Each number is 50 + 12 x the weight over its row's rms, rounded and kept within 0 to 99. Layers, rows and columns count from 0. The size before them is the row's rms in percent of the matrix's.

# layer 7 attention key, 256x256, rms 0.103, rows 77-95, columns 128-191
107:73 54 54 56 38 41 60 73 58 51 59 60 64 62 35 46 54 66 48 61 46 63 57 51 60 61 70 45 48 27 47 72 46 45 63 64 61 34 55 62 50 61 58 41 68 40 52 49 49 39 56 55 40 61 65 57 45 57 76 63 64 40 53 58
112:52 72 51 53 49 38 45 53 37 74 46 43 43 49 38 31 55 64 75 75 57 50 53 60 48 50 54 56 61 51 60 56 57 75 29 36 37 35 57 45 55 34 62 68 25 53 39 49 44 64 26 50 50 58 30 38 57 51 63 51 60 75 43 60
116:43 41 48 58 44 51 59 51 43 35 40 52 48 62 62 52 68 40 32 43 57 60 50 40 42 53 46 50 36 57 75 53 48 44 56 79 41 47 11 47 57 73 38 53 53 36 68 55 42 54 35 52 53 64 72 45 40 67 34 50 66 40 40 52
102:54 66 52 36 47 58 54 36 35 34 54 65 52 63 30 37 58 51 38 52 45 60 54 41 24 43 40 56 54 37 50 74 20 32 43 53 55 53 33 45 37 53 57 64 31 57 77 48 67 42 56 42 66 48 61 29 65 45 53 61 48 52 57 52
106:63 45 43 49 71 62 26 34 36 62 43 55 67 36 71 48 66 81 50 55 63 38 47 65 45 44 60 30 67 70 56 56 51 44 30 28 40 53 63 46 49 76 67 49 42 52 54 58 82 44 44 66 61 54 53 55 28 62 50 42 59 53 30 55
107:54 62 49 54 30 53 46 42 55 43 60 70 23 68 48 52 45 47 63 53 52 75 62 67 48 38 46 41 35 48 49 38 69 53 52 55 44 49 35 61 45 46 55 25 44 55 48 57 51 48 60 58 72 43 52 54 55 50 63 65 98 56 35 35
103:52 45 41 47 30 35 31 46 56 46 54 55 52 35 61 43 42 59 40 79 54 48 64 37 53 55 40 62 70 59 54 49 43 26 71 37 51 70 53 49 33 36 65 32 50 68 37 53 52 60 48 39 47 38 36 45 53 40 33 56 42 33 59 54
101:42 35 49 58 56 45 64 36 29 58 48 40 55 42 66 27 54 49 27 36 59 47 70 65 59 60 55 63 53 36 43 54 66 38 56 57 46 40 38 61 40 41 55 45 50 46 55 45 56 78 60 39 41 47 51 51 38 35 53 49 57 53 43 60
103:65 68 53 40 70 32 42 27 62 50 39 51 65 34 50 46 56 44 52 23 45 42 37 56 45 68 64 50 58 22 47 29 58 52 28 59 52 56 47 51 51 52 44 48 47 30 51 54 56 62 52 38 67 49 45 62 49 51 39 40 30 57 62 63
099:51 21 37 49 69 47 39 32 46 40 57 32 45 31 45 49 62 53 68 69 52 42 53 47 49 49 71 44 46 46 47 25 64 60 66 63 54 72 59 32 62 63 35 57 69 32 40 52 65 51 62 43 36 48 57 70 63 55 63 59 45 63 68 50
104:41 34 39 51 54 81 69 51 49 61 60 45 44 37 55 40 67 52 57 55 41 54 36 50 58 66 57 33 50 58 60 56 28 44 55 54 39 61 54 58 50 45 40 56 40 35 51 49 50 39 46 51 45 39 27 30 54 29 35 50 37 50 38 66
108:37 61 26 45 31 48 64 41 45 50 37 49 58 54 47 33 53 49 43 57 59 51 35 72 62 46 52 58 48 44 40 41 45 46 51 53 50 37 29 40 68 35 58 38 53 27 46 53 67 54 35 64 44 44 68 42 59 37 68 37 60 33 58 39
104:56 52 43 55 43 25 51 48 38 27 51 40 31 39 46 50 63 36 82 52 60 59 54 33 20 41 54 60 42 49 58 69 55 40 39 41 50 37 29 42 53 40 71 38 66 60 70 49 59 33 55 62 53 70 39 48 73 45 70 61 44 54 74 63
104:48 25 55 63 59 24 55 87 46 44 52 62 21 49 75 44 43 62 43 62 42 50 58 50 77 52 71 42 53 62 54 43 68 55 51 13 50 49 46 53 46 58 70 46 66 56 60 43 42 42 48 55 59 42 64 66 51 57 39 56 29 45 46 63
098:39 53 60 19 40 55 61 55 55 69 36 52 64 50 52 41 45 52 61 35 75 50 59 45 30 62 37 57 46 61 25 54 54 49 45 29 68 53 49 37 45 57 44 44 46 35 50 48 51 39 50 57 44 54 51 43 36 40 53 65 37 62 56 45
102:57 43 43 47 49 60 45 55 52 50 49 32 53 40 39 60 64 40 35 52 43 62 58 56 66 50 40 72 55 24 50 51 43 45 47 49 63 46 48 38 75 41 72 54 56 34 53 57 70 67 66 43 53 62 61 48 73 28 77 56 81 36 57 43
112:46 61 68 60 33 47 76 34 72 41 59 50 67 55 35 54 64 23 55 41 49 53 46 49 45 53 49 54 51 45 49 43 44 40 52 58 45 47 64 50 54 53 45 48 69 63 72 29 55 50 43 41 34 58 56 50 49 56 74 71 85 46 54 57
103:42 45 40 17 42 43 52 42 61 32 41 56 38 57 41 44 54 37 65 64 35 63 42 56 50 45 35 53 48 55 53 60 48 46 64 68 49 59 62 46 55 38 39 34 70 53 60 58 37 43 58 49 36 51 54 43 36 47 52 31 57 49 32 37
101:57 62 43 40 72 60 53 28 69 44 28 40 24 45 50 47 48 58 53 45 42 35 51 25 49 57 45 54 33 60 51 72 59 41 70 53 39 69 82 43 43 23 40 45 44 51 61 65 48 76 45 42 43 53 40 57 47 37 22 62 55 42 25 48
# layer 7 attention query, 256x256, rms 0.103, rows 78-95, columns 128-191
109:56 71 50 52 51 48 66 45 58 45 52 80 47 47 53 45 30 45 47 52 78 37 50 49 81 54 57 31 62 57 60 42 55 47 41 60 34 54 45 36 54 44 62 47 59 49 50 57 59 29 55 57 42 76 42 55 50 60 48 55 55 48 65 41
102:55 41 56 50 56 56 60 60 64 44 46 45 47 33 37 39 61 54 37 51 52 58 52 41 53 48 49 19 57 51 54 36 38 47 80 39 24 55 78 44 50 33 38 44 49 38 65 48 49 68 33 43 49 28 49 41 50 54 39 51 34 60 39 45
105:54 74 35 57 47 68 43 56 59 53 58 58 26 50 35 52 51 52 58 58 64 59 76 54 85 42 78 48 51 63 57 52 38 51 46 45 29 59 48 64 44 49 48 47 25 54 46 84 66 29 46 72 49 38 54 45 38 34 40 52 53 62 43 49
112:63 63 49 51 42 44 45 51 70 34 39 23 51 57 41 63 57 59 50 32 46 57 45 44 46 41 42 65 43 30 45 66 37 84 68 64 55 56 27 48 63 51 50 63 56 63 32 56 68 54 53 30 37 58 33 47 49 41 68 60 68 70 54 50
104:30 51 49 40 35 62 57 37 64 42 30 57 34 48 36 33 61 31 38 45 35 47 44 63 54 48 57 51 60 57 45 49 57 81 56 66 40 59 57 61 68 34 40 39 38 54 55 53 51 41 47 38 56 62 44 19 58 43 31 20 33 52 50 34
111:56 64 63 51 64 41 57 47 42 62 58 43 61 49 69 60 68 46 62 45 52 62 59 35 41 49 29 51 41 37 56 49 69 32 32 34 78 39 35 77 64 49 51 38 17 46 50 45 66 44 39 76 51 45 65 45 47 70 47 49 58 48 47 21
101:65 48 50 47 43 29 43 42 52 61 52 55 49 46 27 62 66 50 49 55 55 58 32 58 47 63 43 62 49 65 59 50 69 55 52 52 45 48 11 50 53 46 34 33 63 57 44 54 49 44 59 79 36 52 56 53 60 73 29 48 68 36 53 35
103:48 33 43 53 31 51 64 64 58 65 46 62 37 52 52 36 40 54 58 63 41 51 26 38 66 37 51 60 32 55 47 52 38 39 34 59 61 47 59 42 48 46 61 58 54 73 48 63 43 36 62 53 72 64 68 37 22 48 59 47 49 57 51 58
103:47 53 38 49 61 38 69 54 34 61 31 59 46 64 77 57 59 57 24 54 34 32 47 54 49 47 42 49 84 50 45 71 44 39 38 39 42 45 50 58 65 52 59 61 37 66 39 57 51 68 65 44 59 48 14 62 68 58 34 42 39 41 56 54
109:59 45 36 59 25 59 25 63 53 42 54 48 57 34 52 33 52 58 32 50 72 30 67 37 56 36 48 47 62 56 39 52 47 60 24 53 32 40 45 38 48 70 61 47 58 55 26 46 41 45 34 61 37 61 38 45 77 30 69 37 25 78 50 53
105:55 44 60 37 32 52 51 67 55 53 64 57 29 56 60 53 44 39 47 43 51 53 38 19 51 45 48 71 51 50 58 48 59 53 92 51 22 69 42 47 44 58 25 52 58 56 50 51 54 57 68 43 62 39 30 50 54 34 45 58 42 73 34 66
104:49 53 37 39 59 33 55 52 35 68 16 37 53 46 61 63 38 66 64 54 48 52 56 63 38 55 50 48 53 43 55 67 37 61 44 60 53 41 40 48 50 42 49 43 33 43 76 52 52 61 40 29 36 58 51 55 72 66 67 36 48 46 55 28
103:73 65 56 41 59 50 55 33 25 81 53 60 36 34 60 24 44 44 36 55 47 62 31 57 49 49 38 33 47 37 41 40 39 47 70 53 55 56 53 66 56 46 55 38 44 34 40 70 48 71 64 58 43 40 31 48 38 29 79 60 46 06 58 43
102:48 33 35 53 39 61 47 44 48 44 61 34 41 46 52 38 43 48 44 78 40 38 31 40 55 39 36 54 52 54 78 33 52 67 42 50 46 46 55 54 46 36 62 32 62 48 55 52 36 53 40 36 47 67 45 61 45 71 44 57 43 31 22 52
100:57 77 51 50 37 36 61 58 36 53 32 73 52 75 45 32 39 59 61 48 54 42 46 40 43 55 71 46 71 60 35 50 42 35 64 50 56 38 43 70 41 66 36 48 39 57 58 44 42 44 49 66 75 46 64 47 40 74 39 42 76 40 35 70
110:62 26 33 60 57 40 50 67 60 45 42 70 21 48 50 53 75 68 51 32 33 70 39 43 30 68 52 49 58 48 34 49 70 34 58 61 50 47 61 59 67 37 36 43 37 55 48 61 54 63 27 34 47 53 46 49 49 47 57 50 32 56 30 54
109:45 22 38 58 67 63 38 58 53 57 64 59 55 66 47 41 52 55 39 36 45 50 38 54 18 64 58 44 63 40 58 39 51 41 45 19 30 32 70 65 37 57 66 42 75 63 40 46 63 68 67 59 49 31 30 67 39 58 34 48 39 64 41 45
104:48 34 49 47 67 58 37 61 19 68 59 43 36 28 67 58 24 53 55 69 60 75 44 42 41 60 54 53 48 53 39 35 43 42 40 44 53 42 41 59 60 61 58 49 49 38 48 65 71 46 40 63 58 59 42 54 64 42 22 40 47 52 43 88
# layer 7 attention value, 256x256, rms 0.107, rows 64-70, columns 128-191
104:61 58 61 44 42 53 79 47 47 37 73 53 46 46 46 49 43 71 48 39 45 23 48 63 61 51 55 41 36 60 49 62 53 58 49 60 41 54 40 58 40 23 43 56 52 40 50 35 54 50 50 59 55 35 45 47 54 26 48 55 63 77 34 42
097:42 65 40 61 36 60 63 55 38 42 35 58 17 32 61 31 34 44 60 59 49 67 26 34 70 37 63 31 43 42 54 53 46 41 59 49 60 57 61 57 61 45 27 47 65 71 53 35 50 47 72 44 45 29 35 43 53 33 73 44 40 81 43 47
103:34 41 29 56 37 60 34 50 48 34 43 52 56 45 65 54 32 71 55 23 53 51 38 29 80 47 48 37 47 32 57 61 26 36 50 46 51 54 60 37 43 52 41 42 51 65 74 57 48 44 43 55 59 62 30 36 60 59 51 48 63 61 27 09
104:42 82 65 48 53 45 58 63 41 49 55 76 40 32 38 43 41 57 56 66 47 63 60 71 58 73 43 64 37 52 34 62 47 53 17 63 47 44 49 46 63 50 78 47 25 70 19 20 44 52 32 47 62 45 56 50 50 47 44 40 52 55 70 51
111:37 64 65 36 71 42 33 56 53 42 28 43 26 48 48 53 57 58 60 38 61 58 34 63 38 70 52 54 52 45 53 76 72 47 55 65 58 50 40 65 50 57 60 53 50 36 44 57 50 30 52 41 53 55 60 50 47 55 54 51 74 43 29 28
104:36 48 63 59 58 45 39 44 42 63 53 57 64 75 32 40 51 43 55 72 50 61 54 23 42 31 54 26 60 61 62 48 30 60 66 35 42 43 61 47 44 55 47 36 60 37 33 63 39 58 67 62 34 44 59 55 46 49 47 33 42 48 64 67
112:53 43 47 36 62 37 66 57 23 67 56 53 61 53 56 57 46 61 50 42 51 71 51 41 37 73 45 44 33 36 56 63 40 51 52 59 51 46 52 40 39 58 61 40 39 57 44 61 56 36 45 42 60 47 56 42 40 47 54 65 61 49 45 34
# layer 7 attention output (transposed), 256x256, rms 0.0905, rows 64-70, columns 128-191
089:35 48 54 31 57 53 53 67 58 54 33 33 57 37 50 32 55 33 51 40 56 41 70 16 48 44 34 71 52 45 54 40 62 48 63 58 71 49 57 67 45 64 66 58 39 55 49 60 52 24 57 46 66 44 55 52 45 62 53 36 67 31 42 57
090:46 58 31 37 42 32 55 50 44 51 49 29 63 27 76 42 27 28 34 54 38 55 58 57 71 57 36 48 43 54 29 37 62 40 44 43 57 70 52 59 45 69 56 47 53 75 52 53 49 64 48 47 47 30 60 44 71 49 59 54 43 64 45 28
095:38 58 48 40 50 46 37 36 57 52 51 58 44 55 47 54 44 37 50 66 61 52 48 65 38 35 37 51 47 44 37 34 59 43 48 63 39 53 54 43 50 62 45 70 59 37 70 60 43 37 30 35 65 37 48 46 59 66 56 60 58 50 33 34
095:38 54 53 76 51 40 51 56 51 59 42 49 29 46 62 44 39 69 65 47 39 36 24 61 59 54 59 52 66 60 47 48 45 34 48 55 45 60 51 48 42 52 53 68 39 45 22 51 48 56 69 70 40 44 34 56 43 41 44 46 44 47 31 68
107:61 70 39 57 37 35 23 43 43 44 52 56 45 40 48 65 53 56 46 34 30 50 48 35 32 47 41 66 62 41 61 38 56 46 59 58 51 54 61 48 70 48 52 63 50 37 40 41 66 54 73 49 70 72 57 32 47 71 48 49 69 34 68 42
101:48 35 44 46 56 50 51 55 54 67 56 57 58 19 52 45 65 36 57 56 62 42 56 62 54 46 49 43 44 63 42 41 44 63 15 61 38 52 44 55 50 53 48 39 54 51 46 34 55 60 42 57 65 39 43 54 50 48 63 39 63 44 81 47
103:48 59 04 67 40 26 55 49 32 61 22 54 53 78 52 52 52 50 26 41 58 38 42 62 43 59 40 65 35 59 59 42 62 56 38 47 46 30 50 66 66 53 36 64 43 53 56 68 63 45 63 61 65 46 39 44 54 49 68 59 45 54 56 41